{
  "num_key_value_heads": 3,
  "hidden_act": "swiglu",
  "tie_word_embeddings": true,
  "init_std_qkv": 0.0278,
  "decay_shape": "cos"
}
Each number is 50 + 10 x the weight over its row's rms, rounded and kept within 0 to 99. Layers, rows and columns count from 0. The size before them is the row's rms in percent of the matrix's.

# gate: layer 2 MLP gate, 1536x192, rms 0.0889, rows 342-365, columns 96-191
# up: layer 2 MLP up, 1536x192, rms 0.0826, rows 342-365, columns 96-191
# down: layer 2 MLP down (transposed), 1536x192, rms 0.0814, rows 342-365, columns 96-191
gate342 104:56 37 56 40 53 52 64 48 51 45 73 49 38 43 42 39 52 53 38 69 45 47 48 47 60 58 51 59 54 37 60 54 54 55 45 39 59 49 52 74 35 64 65 58 34 45 77 37 65 36 57 62 52 63 47 51 64 46 50 50 68 60 81 49 46 45 47 45 50 37 57 61 54 55 48 37 55 44 59 65 46 40 37 38 67 43 42 41 55 50 42 48 42 34 42 53
up342 107:50 52 56 58 44 34 57 44 60 54 57 33 48 68 52 35 55 51 61 47 47 48 40 52 59 58 43 37 62 60 33 29 30 60 50 46 49 43 28 58 58 36 45 41 49 44 47 42 46 66 57 66 36 51 43 32 60 49 45 50 62 57 45 55 50 32 63 45 46 41 58 51 53 26 60 61 47 42 64 49 66 62 42 46 42 59 39 56 54 52 48 34 33 49 40 68
down342 107:51 49 24 43 43 62 60 55 55 41 65 40 45 67 46 76 55 38 49 49 50 53 39 48 57 39 34 38 51 51 32 34 53 53 52 48 37 50 41 54 66 23 76 50 49 65 64 55 51 64 50 36 38 56 59 46 48 54 48 41 41 56 56 67 52 43 54 40 44 60 43 41 59 59 52 59 39 54 61 52 56 57 40 54 52 64 31 39 36 51 34 57 41 54 37 54
gate343 093:64 47 54 54 33 39 54 46 52 41 57 30 42 59 48 56 46 54 69 50 37 57 59 41 17 56 47 34 43 46 57 41 36 58 58 37 62 31 48 56 55 70 56 56 58 56 39 59 54 56 46 48 50 37 38 40 32 56 58 36 45 36 61 41 40 63 61 48 47 51 40 62 52 50 53 40 55 37 51 47 49 50 32 40 56 57 51 53 50 60 25 45 46 49 53 45
up343 097:36 56 57 39 46 60 45 60 44 36 55 54 33 45 39 63 52 66 62 37 59 58 36 62 50 56 46 55 40 71 33 43 51 68 54 48 45 39 59 55 30 67 55 68 47 69 56 44 56 61 51 59 49 63 57 53 44 41 59 59 53 54 55 50 46 53 54 56 54 45 50 47 58 30 41 46 38 56 42 63 37 67 40 46 64 40 57 36 60 47 57 55 37 51 48 62
down343 099:65 58 42 62 35 45 51 54 45 78 60 34 55 73 58 44 54 63 55 41 40 46 50 47 43 26 59 47 38 75 53 50 40 35 52 47 35 63 41 59 52 59 49 45 63 69 44 64 46 45 57 46 46 58 44 56 57 52 61 39 62 50 63 33 33 61 37 54 49 54 48 44 34 44 41 61 51 42 73 54 66 52 67 47 47 49 59 47 60 45 40 62 58 34 61 52
gate344 097:46 48 46 49 50 50 61 49 49 51 68 44 48 48 35 60 35 43 54 52 57 69 42 63 63 45 55 51 47 39 36 43 56 52 62 50 51 49 52 40 55 66 32 44 76 41 49 49 42 57 45 51 46 55 48 66 52 43 53 46 42 36 49 42 43 45 38 49 53 61 46 52 57 47 60 52 41 43 35 73 49 49 46 55 43 59 50 44 62 51 42 36 61 57 43 32
up344 095:49 32 54 46 52 49 39 41 58 63 53 46 52 39 60 37 70 40 33 53 49 49 49 45 49 50 66 40 52 51 40 47 65 49 47 67 50 47 78 52 46 62 50 58 55 51 56 46 47 50 35 50 61 63 63 49 35 56 60 61 55 43 47 70 48 35 58 71 58 57 51 56 31 63 62 60 45 39 51 54 38 43 45 46 40 46 34 41 67 54 55 46 44 41 47 41
down344 099:54 46 48 54 67 22 44 52 46 40 56 66 42 51 30 50 37 58 41 68 41 77 48 52 66 44 51 37 39 61 42 26 51 69 59 58 67 56 55 42 56 41 41 40 63 60 37 63 37 35 49 36 47 46 54 61 64 31 48 53 45 27 40 54 56 55 38 48 65 60 41 64 35 50 63 67 43 64 46 64 54 51 44 37 35 48 46 52 47 55 58 34 49 46 52 56
gate345 094:50 69 39 54 62 58 30 46 53 47 36 49 31 47 60 45 40 52 58 51 56 56 57 40 35 41 55 44 67 43 50 64 73 39 59 37 16 33 49 44 58 52 50 61 60 43 46 40 37 36 39 56 53 50 46 40 48 56 51 47 48 61 60 51 58 49 51 62 43 54 55 40 34 55 62 41 35 47 62 53 46 42 51 41 52 65 56 53 55 56 62 58 48 50 62 52
up345 102:54 40 61 57 64 50 44 49 61 41 50 53 22 78 36 43 50 54 51 55 42 47 43 64 56 56 34 54 51 52 58 52 48 45 49 34 54 46 36 51 58 55 73 41 42 40 46 68 54 48 49 38 47 48 47 67 60 31 38 50 54 60 45 29 59 46 56 56 41 49 50 56 62 57 38 39 80 65 63 58 42 46 55 47 47 60 44 46 46 60 50 41 31 63 51 46
down345 103:35 40 32 56 36 63 59 61 53 43 38 42 41 61 23 45 53 43 60 33 45 64 55 54 66 51 49 58 38 55 38 44 72 50 57 43 64 68 53 49 59 51 49 67 39 59 39 52 50 51 74 44 41 35 44 42 62 44 50 32 37 44 77 57 51 56 49 32 38 60 56 49 43 41 62 57 55 36 44 55 37 55 49 48 44 60 48 52 46 54 43 55 47 39 58 53
gate346 102:42 49 53 70 35 53 49 33 39 39 50 46 72 43 57 59 51 63 57 66 34 70 37 42 46 71 31 49 52 57 55 45 44 64 60 51 51 46 54 50 49 54 38 52 42 66 49 53 49 43 65 64 60 46 49 38 42 23 51 52 56 50 48 49 52 53 62 45 61 40 50 35 61 40 50 58 54 51 51 49 48 42 44 52 58 40 37 42 30 39 48 58 75 35 50 36
up346 103:36 56 54 57 29 66 42 59 55 58 41 45 64 34 54 38 40 49 50 51 46 61 67 50 46 47 49 49 58 43 61 51 32 40 49 52 50 46 62 60 50 29 33 76 33 58 29 55 36 49 72 44 51 22 61 50 43 49 53 47 59 48 43 69 62 56 57 36 61 48 46 50 52 61 51 50 47 55 39 56 52 60 48 72 51 51 47 43 46 53 30 42 67 54 41 41
down346 101:51 52 60 46 52 51 57 57 53 58 42 40 34 44 26 59 67 42 62 36 57 36 58 53 50 48 64 40 56 62 58 49 65 46 36 44 34 61 39 64 46 36 57 36 28 50 46 53 49 39 34 45 56 56 52 49 39 58 47 47 47 35 09 62 46 39 48 52 50 41 53 56 52 57 44 66 51 42 35 46 47 40 55 58 44 70 55 60 56 62 55 56 46 55 60 63
gate347 103:45 47 39 51 44 40 59 43 56 46 33 59 52 43 83 44 45 55 49 41 41 45 46 33 46 48 54 41 72 48 47 44 64 41 57 50 62 48 45 33 63 57 61 52 53 45 68 30 46 51 51 59 63 69 55 53 50 41 53 57 61 36 57 42 43 69 39 56 29 53 58 49 50 45 57 38 44 45 53 50 79 49 38 46 44 55 33 60 42 34 60 49 63 46 50 37
up347 104:31 56 49 55 52 58 55 46 75 57 58 56 58 48 44 32 49 43 47 53 36 37 60 55 44 39 40 46 56 33 52 51 37 46 47 67 38 31 29 54 50 46 33 20 70 63 74 55 45 63 50 40 35 56 41 42 38 57 65 63 43 57 30 39 55 47 51 47 58 47 62 63 45 53 41 55 51 58 63 51 47 52 53 45 55 40 62 56 45 44 44 37 41 36 68 52
down347 104:50 33 28 28 56 41 58 65 42 60 49 49 60 35 46 44 46 46 25 51 54 37 54 48 31 59 43 48 48 71 51 52 50 42 46 54 49 46 40 49 52 51 52 40 44 40 59 60 68 50 63 78 43 48 46 49 62 69 54 63 48 37 66 63 49 63 59 37 53 58 62 46 52 53 53 43 51 15 50 42 41 55 34 30 59 40 55 47 67 40 55 39 41 43 51 55
gate348 112:46 58 60 45 61 50 44 41 39 24 43 51 57 59 52 42 63 62 58 60 55 57 43 35 66 61 38 49 59 45 53 51 62 65 68 60 53 55 38 66 50 58 49 46 48 52 62 47 62 61 40 58 67 62 45 45 47 56 63 79 48 46 33 51 50 47 63 63 35 34 43 20 59 44 39 70 57 60 47 44 46 51 45 37 50 56 34 49 44 51 42 42 60 48 38 58
up348 097:74 35 51 51 45 60 53 48 60 54 40 44 56 61 49 39 50 46 50 33 35 53 39 43 67 46 63 49 55 42 50 60 39 55 34 51 61 48 36 47 49 31 43 56 57 55 48 54 55 32 45 61 56 64 63 67 42 35 40 33 37 49 54 51 52 48 50 38 52 59 41 57 50 59 56 47 62 46 67 60 43 27 52 46 47 49 55 44 26 41 44 47 63 18 48 69
down348 099:46 48 40 44 53 39 44 41 36 52 56 67 41 61 63 49 59 45 58 59 49 36 44 35 62 54 49 54 57 55 38 57 43 54 57 46 32 60 48 68 62 39 26 62 60 55 30 46 50 37 53 59 59 56 49 78 48 42 41 68 47 54 99 51 39 53 52 54 47 40 57 49 31 56 47 35 50 45 31 59 30 46 52 52 47 51 41 42 32 45 49 50 52 42 47 52
gate349 097:46 50 44 61 56 42 58 42 18 51 58 25 44 42 65 42 58 68 40 61 47 53 57 63 43 41 53 36 40 43 70 38 50 53 56 41 46 54 63 45 42 44 61 46 67 51 47 50 53 51 60 55 55 69 60 50 60 61 47 50 45 59 37 48 54 42 45 49 58 59 43 39 38 50 48 45 42 60 68 43 54 53 39 51 49 17 59 57 55 66 47 52 43 50 37 61
up349 094:47 64 57 57 61 49 54 43 53 56 65 45 53 59 40 49 46 39 38 51 31 57 42 66 56 39 51 55 52 55 45 70 50 45 50 60 35 29 39 51 38 36 64 43 59 53 44 50 61 51 43 64 43 56 49 60 45 43 58 51 41 48 48 71 64 54 34 42 43 45 55 49 46 60 51 37 43 46 62 72 50 55 46 54 44 52 34 46 45 41 58 52 52 76 55 54
down349 092:51 40 20 43 69 56 53 52 42 47 40 51 42 56 42 42 39 38 35 53 40 48 38 53 37 31 64 50 53 32 45 40 42 39 47 60 55 29 48 59 52 39 52 61 50 51 40 44 45 69 64 56 67 29 68 56 61 61 50 47 39 39 73 57 50 40 59 36 46 41 43 41 43 33 53 48 41 39 40 53 49 52 50 58 52 38 58 42 59 47 60 64 54 62 63 53
gate350 093:47 38 47 30 67 62 59 45 64 47 47 40 65 36 46 54 64 66 59 37 57 23 52 42 50 50 44 40 45 39 50 56 38 31 44 60 55 49 51 54 48 56 40 44 51 71 56 58 48 35 55 66 43 58 40 51 40 57 38 35 53 59 54 56 55 52 62 57 53 55 46 46 61 39 49 40 61 55 70 48 56 47 35 57 55 52 57 64 70 39 53 39 56 48 49 58
up350 094:55 54 44 44 57 43 50 48 46 40 46 42 50 56 64 37 38 64 54 70 60 55 37 40 45 69 40 54 56 49 70 56 53 44 47 65 66 58 43 59 47 44 67 53 60 37 68 54 56 37 62 69 57 36 55 35 36 62 50 57 63 52 59 44 32 33 65 49 43 52 58 42 64 49 47 48 61 38 58 42 47 32 43 49 60 34 52 62 48 54 51 34 48 65 48 49
down350 091:33 53 87 65 39 37 42 35 62 49 53 60 63 41 61 54 53 48 36 40 47 50 60 56 32 32 42 53 46 38 42 57 49 42 47 42 43 48 52 54 52 46 31 41 34 70 63 60 40 62 55 46 57 45 51 41 38 58 40 23 43 57 44 52 34 61 31 52 73 49 52 56 42 43 60 53 52 74 37 57 43 52 62 47 29 50 37 46 43 50 51 52 69 53 45 53
gate351 099:55 43 29 41 56 37 54 45 41 41 64 38 40 59 66 66 58 55 50 44 51 51 40 56 42 45 50 52 35 42 41 54 56 50 48 51 64 49 61 36 53 48 60 77 33 59 31 47 55 56 53 54 49 44 71 62 58 51 72 52 57 56 49 46 42 64 61 42 46 37 52 40 51 61 58 54 57 37 63 52 29 44 50 24 40 49 52 34 50 63 51 45 47 55 58 49
up351 098:69 63 43 40 49 44 54 28 62 44 60 39 68 44 50 61 46 55 58 38 43 53 57 52 36 35 40 30 35 47 39 50 43 58 52 68 54 36 57 58 67 52 52 58 62 55 50 51 62 52 44 41 45 55 52 71 59 29 63 32 62 50 51 54 71 64 52 27 57 41 46 45 74 43 62 49 68 45 48 42 61 43 58 41 43 52 45 53 44 50 67 33 50 74 49 51
down351 096:55 49 43 43 64 58 56 33 37 56 54 39 55 44 44 72 54 42 56 44 34 30 45 63 47 60 52 59 50 52 44 49 51 61 63 66 48 40 44 49 45 47 43 50 59 57 40 56 44 45 43 27 43 53 36 50 52 36 40 24 60 37 56 63 47 49 49 49 53 46 53 43 49 57 48 49 36 11 58 52 50 37 38 42 25 44 49 57 54 60 45 60 48 39 39 52
gate352 104:52 51 51 59 35 47 49 75 49 56 52 50 53 56 44 54 57 37 48 51 39 24 55 51 47 58 54 46 50 65 32 60 61 59 59 63 73 41 55 66 50 41 41 41 38 35 48 49 46 60 58 54 41 44 57 47 59 53 54 52 43 62 54 41 56 36 36 63 66 36 49 47 44 54 41 32 51 50 37 44 42 31 51 64 37 34 57 55 69 53 40 50 47 52 44 46
up352 102:45 48 56 65 57 54 46 59 39 49 34 46 58 56 48 40 68 54 62 65 48 48 27 54 48 30 54 59 54 52 41 49 62 62 73 45 40 33 44 49 57 47 47 51 51 50 63 66 50 58 39 42 52 42 58 56 39 61 37 48 43 60 53 45 59 47 48 52 63 32 44 59 44 55 44 53 46 68 38 46 59 38 61 69 46 50 63 60 55 63 64 64 62 48 48 44
down352 100:56 42 35 29 65 68 54 57 36 54 47 33 41 53 55 42 45 49 50 53 34 42 53 62 50 54 55 59 42 68 53 36 50 49 38 57 52 59 57 68 36 42 47 51 48 38 49 59 45 51 61 40 40 58 46 54 43 57 65 41 56 43 63 70 42 48 36 59 65 62 60 66 49 50 65 48 39 28 58 58 45 52 45 73 42 52 47 55 48 54 51 47 39 52 42 58
gate353 106:33 40 57 45 53 67 67 49 55 34 49 56 38 52 49 50 57 52 51 49 54 39 56 66 57 74 57 41 56 40 53 50 40 45 47 38 39 46 67 55 41 41 47 46 48 41 35 44 48 43 55 61 45 50 45 38 47 48 81 64 58 56 57 54 58 63 44 45 79 46 59 43 64 39 64 49 44 46 50 54 61 32 40 34 46 49 50 55 55 49 47 51 44 55 41 58
up353 105:68 48 45 54 40 75 54 53 54 37 35 59 40 58 38 42 60 67 46 53 55 47 47 39 56 54 56 44 21 61 53 40 48 37 30 38 55 50 28 57 60 38 57 58 55 38 74 55 57 56 64 61 56 50 37 45 46 41 55 54 68 44 49 50 49 48 49 38 50 49 50 55 76 49 50 67 54 58 63 43 49 33 42 45 85 50 49 52 48 45 48 41 52 46 60 59
down353 107:44 69 54 46 60 59 45 45 69 47 50 36 36 48 51 53 54 43 55 55 40 50 41 32 64 53 29 54 46 57 37 46 36 41 60 46 55 47 49 47 35 52 40 36 65 59 53 51 43 47 37 36 28 38 42 54 37 32 50 46 53 60 32 40 39 58 57 54 41 47 41 44 52 51 56 44 60 68 48 65 63 47 60 45 39 50 34 42 33 45 43 44 48 38 46 46
gate354 100:41 76 50 64 45 60 47 45 46 52 58 38 55 38 40 37 44 36 43 51 52 59 69 46 42 40 54 51 55 58 55 50 64 45 48 36 53 61 32 61 69 51 29 49 43 57 52 63 59 62 59 41 55 47 38 38 51 45 56 47 42 54 45 59 55 55 63 48 36 66 48 46 60 51 48 67 57 62 42 56 46 48 52 49 42 64 51 49 51 39 44 68 47 22 48 59
up354 100:79 48 38 59 57 45 63 40 53 48 54 33 62 47 50 50 73 51 52 61 57 62 45 37 47 59 49 47 38 39 54 41 34 43 52 22 51 42 35 76 54 56 49 70 48 52 42 61 56 62 50 52 37 57 46 35 56 68 63 47 57 47 51 60 68 50 55 32 53 53 58 44 48 47 33 46 60 58 45 40 42 44 57 50 58 49 58 62 61 41 56 49 65 51 37 68
down354 103:42 67 61 45 33 51 45 42 46 50 33 41 47 45 42 53 51 50 68 43 42 47 42 57 64 48 43 45 53 49 35 64 45 57 38 42 55 51 48 61 49 61 56 53 40 48 48 57 45 44 49 59 39 59 49 43 44 58 23 55 55 42 62 51 53 50 59 49 59 42 35 50 57 44 46 51 54 63 50 55 29 60 52 43 44 39 34 75 44 59 33 73 45 61 54 58
gate355 088:55 55 36 69 45 45 48 53 40 39 53 81 52 67 54 46 47 49 56 49 47 44 61 50 45 40 46 61 64 65 58 55 58 38 34 35 47 62 35 42 51 48 57 63 61 51 71 68 40 56 43 68 47 53 62 45 52 61 62 43 75 49 56 50 44 51 55 74 51 50 38 47 66 53 52 60 53 42 62 57 63 44 48 44 58 49 50 47 45 72 58 53 54 64 49 35
up355 093:54 66 60 53 44 42 48 50 75 41 56 59 35 43 36 48 62 48 46 52 38 72 48 59 35 42 64 48 40 59 51 63 66 51 49 42 42 47 56 46 51 30 53 49 59 45 43 51 44 68 60 47 62 59 41 51 46 44 37 55 41 53 50 56 61 48 48 59 43 42 50 46 48 33 25 45 42 51 62 44 56 50 49 57 58 63 56 56 70 67 47 54 26 44 51 43
down355 097:49 54 31 44 37 50 35 28 71 41 44 62 34 31 37 64 51 44 52 43 51 59 32 46 36 59 54 47 49 46 42 50 51 66 36 50 64 62 47 55 46 57 48 54 40 46 50 57 47 43 64 51 53 55 56 41 52 45 42 34 72 62 56 31 46 34 48 47 42 57 54 52 53 35 45 31 40 27 58 46 64 44 29 49 44 50 46 65 31 58 45 57 35 59 47 47
gate356 099:54 49 64 47 53 63 21 52 43 44 48 52 43 52 50 65 43 46 45 54 42 40 59 37 49 52 45 41 55 44 64 43 48 46 60 66 44 59 55 55 42 61 46 51 61 54 58 46 65 38 45 40 43 50 43 54 58 60 47 58 35 54 36 32 62 75 51 52 20 54 65 55 42 51 60 54 47 56 48 53 61 57 46 46 51 52 36 46 49 21 63 62 46 57 47 51
up356 100:44 43 56 64 42 61 51 72 46 60 53 40 42 46 33 43 42 54 71 51 47 31 46 54 58 58 47 52 47 48 54 33 49 59 34 46 27 58 55 70 38 20 59 55 36 50 60 53 62 64 50 47 59 56 33 39 39 44 63 27 57 46 55 52 52 51 47 59 55 37 56 44 61 56 45 58 49 51 63 58 54 59 63 43 73 44 56 59 30 53 44 41 65 53 44 43
down356 099:48 55 53 53 38 35 66 40 48 40 55 59 62 43 43 61 37 42 47 59 48 39 63 62 54 52 54 56 52 48 33 46 58 43 46 52 43 40 53 37 69 64 60 55 34 55 58 56 35 55 46 42 44 49 51 33 51 42 53 46 37 59 26 54 69 45 43 55 43 61 58 49 50 57 51 47 45 41 33 43 48 49 53 38 52 41 38 25 42 43 66 54 64 50 53 47
gate357 099:62 41 50 45 52 40 64 55 62 54 20 50 52 67 54 43 46 40 57 38 55 38 63 68 65 61 57 59 58 63 39 59 53 54 69 44 66 41 51 56 58 41 31 32 39 41 38 58 55 32 56 51 55 59 69 57 52 63 48 48 38 60 56 68 51 67 53 50 52 56 55 45 46 42 61 35 27 51 49 55 55 55 48 52 67 54 40 43 60 36 50 37 33 55 47 71
up357 098:46 63 45 67 41 47 40 34 40 50 47 42 55 53 47 59 34 61 45 42 50 57 26 65 36 62 49 57 52 59 64 44 55 46 81 61 55 34 42 32 38 48 44 42 65 60 54 51 50 55 58 49 46 44 38 38 68 43 37 60 46 44 62 44 50 38 70 45 41 53 43 50 48 45 51 47 50 48 51 52 47 39 55 53 40 49 31 54 38 45 44 55 52 50 45 63
down357 094:69 50 34 41 50 34 54 48 51 48 39 58 49 48 48 56 46 62 57 39 34 64 66 58 51 47 55 56 51 52 47 58 73 48 61 57 48 42 66 58 55 55 39 47 51 50 58 56 43 47 41 58 61 58 39 36 61 50 56 45 52 37 68 47 46 62 54 29 41 49 73 26 30 44 57 35 44 36 53 54 34 30 54 58 46 45 36 48 63 50 39 37 44 61 56 63
gate358 086:36 57 48 60 40 48 51 56 32 65 58 49 60 47 52 55 51 46 59 54 32 53 41 58 55 53 55 46 41 81 41 44 66 61 55 50 43 61 63 48 53 71 34 39 39 57 49 61 62 46 37 51 46 42 53 53 44 64 38 38 47 42 54 43 64 37 47 43 39 57 54 59 64 70 48 32 53 57 32 44 32 53 47 58 52 53 49 45 55 51 49 54 39 65 50 55
up358 088:43 46 57 45 62 40 42 48 54 47 49 69 49 49 51 44 33 69 48 42 65 52 41 45 59 39 47 51 39 56 60 49 24 56 60 47 44 55 38 50 49 56 54 49 67 47 40 37 54 65 48 44 54 36 60 52 44 45 43 62 49 43 38 36 23 70 46 32 49 53 59 44 34 63 34 50 45 52 55 48 48 29 36 38 58 61 32 63 59 65 55 46 55 55 67 50
down358 093:35 62 38 45 66 65 57 63 42 52 50 60 62 47 48 43 49 50 60 47 51 64 54 54 62 69 27 50 56 53 48 60 51 52 52 51 41 42 54 55 47 48 36 52 34 47 61 51 73 58 49 64 64 49 37 42 47 50 33 53 53 56 22 54 61 48 38 39 47 55 46 65 52 33 31 56 42 55 48 44 45 57 49 61 54 58 40 46 44 50 53 56 48 52 61 41
gate359 102:25 49 46 42 46 28 47 60 48 56 55 38 35 64 58 59 41 47 37 60 60 47 41 48 39 52 37 43 78 65 28 34 51 49 41 52 58 55 54 63 61 44 38 60 45 51 42 39 56 41 40 51 50 39 55 34 51 50 50 45 22 40 58 45 36 45 49 50 47 71 56 38 33 53 37 30 45 51 56 58 40 44 37 38 45 34 49 45 54 48 39 39 58 54 44 44
up359 105:45 58 53 51 60 59 54 52 42 42 48 41 52 50 24 53 52 46 54 62 51 57 46 59 65 58 33 38 35 62 54 48 42 57 38 61 61 49 34 58 44 51 32 50 45 59 42 49 33 43 38 48 68 59 36 64 33 38 35 62 44 26 53 53 67 52 39 55 51 42 55 49 59 49 38 46 64 49 37 58 52 41 49 56 58 47 44 49 55 44 41 55 46 55 26 30
down359 109:44 53 49 59 59 51 52 37 59 52 59 58 56 60 58 37 65 58 42 29 59 41 46 54 47 41 35 47 41 59 54 49 55 61 42 51 53 37 61 63 65 57 56 25 60 52 61 33 49 61 58 34 60 68 58 54 61 39 44 49 51 50 08 49 57 54 52 56 53 39 42 59 39 44 52 48 56 26 74 61 42 54 78 45 49 52 51 47 48 40 33 39 46 41 52 46
gate360 108:42 48 48 67 46 55 48 64 46 40 49 45 40 53 58 42 60 59 57 54 49 32 47 38 56 46 48 75 39 65 70 82 70 43 57 47 36 46 56 57 42 45 39 46 63 41 55 59 35 49 50 61 52 69 61 56 56 39 44 68 54 53 41 40 59 61 48 64 59 32 59 43 46 55 47 68 41 31 63 46 54 47 64 46 42 56 31 43 46 37 45 40 44 40 38 52
up360 104:24 44 47 47 43 52 63 77 60 35 31 54 67 46 54 48 59 34 60 34 49 43 56 47 39 63 59 41 43 53 51 52 48 50 35 57 52 30 51 62 50 56 42 54 42 43 41 36 36 59 49 40 47 38 65 53 62 35 48 42 56 52 41 45 42 49 56 64 28 48 34 43 48 49 43 48 54 57 46 44 39 43 51 55 49 48 52 39 45 52 36 54 45 50 49 42
down360 105:71 59 56 56 64 42 50 50 60 60 58 52 39 61 58 38 40 51 57 62 51 48 63 52 53 46 34 48 75 57 45 40 44 45 60 51 66 55 62 46 51 56 53 53 53 52 33 55 70 60 61 55 44 65 53 50 70 67 47 46 40 40 83 59 55 40 41 50 47 57 48 47 44 48 53 42 55 69 44 57 65 51 45 34 34 48 58 52 59 63 59 54 61 43 55 58
gate361 103:61 50 48 68 53 47 34 68 44 51 42 50 48 51 56 59 60 53 42 40 51 32 53 38 47 62 35 39 44 41 47 28 63 55 46 61 44 43 61 55 49 65 55 47 49 52 57 38 49 48 41 50 40 56 63 48 59 48 53 68 27 67 51 47 36 70 58 55 37 44 61 37 46 55 61 52 50 44 47 48 37 69 64 59 44 34 41 60 50 49 53 63 45 46 52 46
up361 100:50 34 57 55 39 33 58 53 60 36 52 56 36 42 63 45 50 42 54 59 48 44 38 44 55 40 46 41 42 50 60 61 48 44 52 38 62 65 53 47 50 40 56 35 65 62 76 36 67 47 59 42 55 46 46 54 60 52 56 62 55 43 28 51 42 55 57 38 50 47 54 45 59 51 54 64 54 38 63 66 47 37 60 48 62 55 56 51 50 47 37 32 41 50 51 49
down361 101:57 49 53 53 57 58 43 38 53 41 54 46 43 55 51 57 51 48 58 41 65 75 38 57 54 49 43 51 54 37 54 54 57 63 47 57 47 73 50 51 41 49 56 50 39 56 50 58 43 35 46 50 28 54 35 66 55 66 57 52 46 40 32 43 54 41 38 61 60 53 61 55 54 37 51 40 61 57 40 51 40 53 41 41 48 56 52 49 56 58 54 41 35 56 47 58
gate362 097:49 37 43 44 56 50 50 58 50 54 43 47 40 61 35 59 56 60 48 54 46 43 60 47 48 55 51 61 24 42 53 45 52 57 57 81 36 70 27 44 40 57 41 52 55 52 38 52 37 44 60 49 50 40 54 51 51 48 44 45 56 50 49 61 46 37 39 50 53 31 41 50 49 53 43 48 60 53 45 61 49 53 67 51 51 43 41 66 59 29 38 40 55 47 45 43
up362 095:50 48 60 57 68 47 34 61 51 58 64 49 33 58 50 43 59 64 46 50 43 56 50 50 47 37 53 47 53 58 52 48 69 58 74 53 34 59 29 42 56 22 66 68 52 46 72 40 52 51 43 50 68 68 51 59 53 56 52 59 53 63 34 64 53 36 52 57 51 50 44 40 39 62 55 59 54 56 75 54 59 35 59 44 53 52 39 48 59 55 26 51 55 49 35 44
down362 090:47 42 39 49 27 43 43 43 65 47 51 51 53 46 36 63 44 42 48 46 54 40 65 48 49 47 50 57 42 55 37 44 46 55 57 50 27 49 41 42 53 43 32 44 32 50 50 54 60 58 38 49 62 56 42 55 48 53 26 54 48 42 17 54 55 49 61 63 31 50 54 44 42 62 43 49 48 77 48 41 36 41 71 51 43 59 58 37 56 53 52 47 62 48 42 53
gate363 101:26 42 52 58 50 60 48 47 61 48 55 48 59 53 45 56 66 52 39 50 44 53 36 39 46 68 44 49 56 33 52 35 56 53 66 55 44 53 55 53 38 60 53 55 39 56 47 58 33 64 61 57 55 59 43 50 50 73 47 46 58 61 47 54 59 41 43 53 64 46 60 44 55 65 48 67 65 53 67 25 35 47 53 43 50 53 52 35 59 56 48 45 31 62 56 45
up363 106:43 49 54 66 49 57 52 43 40 62 34 36 45 43 58 44 57 62 44 52 54 39 51 52 50 35 47 34 60 53 57 63 62 47 28 54 56 33 46 51 55 74 41 50 42 49 26 35 31 62 48 45 40 50 38 59 62 49 62 50 43 69 58 73 56 48 55 78 48 42 37 49 50 51 35 48 34 54 51 56 41 60 60 60 55 49 40 49 47 62 47 31 48 32 43 47
down363 106:39 36 49 51 54 42 47 41 65 63 50 43 32 49 70 51 49 54 63 55 56 38 64 56 48 49 36 52 68 55 62 48 55 63 53 39 61 56 48 56 41 59 59 48 70 65 58 53 49 46 52 50 46 51 42 54 56 50 45 52 55 45 39 55 46 57 48 67 42 47 24 38 61 57 51 39 47 42 62 64 70 51 53 35 30 55 41 50 39 50 56 61 42 48 46 38
gate364 096:44 33 37 50 35 33 44 56 57 47 55 53 48 53 33 44 59 32 44 49 46 40 38 55 45 56 51 55 53 53 80 73 54 52 59 39 54 46 60 51 60 62 30 42 48 52 58 46 59 42 55 67 43 41 42 70 53 54 41 56 51 58 67 30 47 39 48 47 62 37 45 51 46 55 64 40 54 48 55 47 63 41 40 48 38 50 55 45 30 36 50 42 66 75 59 47
up364 103:68 41 41 64 51 35 52 44 68 57 66 61 52 63 38 50 53 53 64 49 46 53 55 41 43 64 54 56 52 70 54 32 46 53 42 50 42 46 52 46 50 51 49 33 32 75 46 44 57 51 51 58 51 49 45 40 52 52 49 59 50 62 51 55 54 50 52 54 47 37 51 45 44 54 51 57 52 39 48 46 50 54 49 51 52 43 45 53 32 49 55 59 53 62 52 45
down364 102:54 45 72 61 54 33 43 55 48 47 62 58 51 50 63 46 41 60 47 38 46 48 43 39 52 58 52 63 54 57 44 61 48 43 50 55 59 57 58 51 48 45 51 59 47 40 37 54 42 53 49 49 62 45 40 39 39 62 41 41 45 42 74 40 48 45 56 45 52 29 63 60 49 43 47 63 70 38 35 45 77 51 75 31 47 41 43 39 39 42 42 76 72 61 33 40
gate365 095:57 62 58 42 53 62 41 51 62 55 53 49 43 47 47 44 47 60 63 43 53 38 50 50 49 44 38 36 54 58 36 57 60 55 62 55 42 50 60 61 49 40 42 54 47 36 68 50 61 44 44 45 55 31 46 57 59 40 51 54 54 60 65 45 45 52 72 36 62 51 49 60 63 70 61 39 54 33 42 50 56 53 50 50 40 61 56 48 54 38 45 47 31 59 51 50
up365 100:68 51 45 59 53 63 50 72 50 48 34 56 35 42 47 35 49 34 41 67 55 43 56 50 55 61 60 54 55 48 63 68 55 47 43 48 57 44 79 56 51 46 39 58 50 43 28 62 63 40 59 50 45 53 41 57 34 55 71 41 57 45 55 40 59 32 38 38 56 62 42 56 56 56 54 42 45 59 52 29 44 43 44 59 41 42 45 33 63 44 59 35 43 47 56 56
down365 101:35 50 51 52 62 52 56 45 37 46 56 60 46 35 38 56 53 64 47 29 52 38 50 56 47 44 26 41 20 43 23 35 57 39 56 46 60 34 42 50 45 64 42 50 52 48 69 44 67 54 54 45 46 58 64 68 45 45 58 45 41 58 19 44 39 53 48 43 52 51 63 40 22 53 55 50 41 64 47 28 58 55 39 36 44 47 56 49 55 45 45 58 65 65 41 34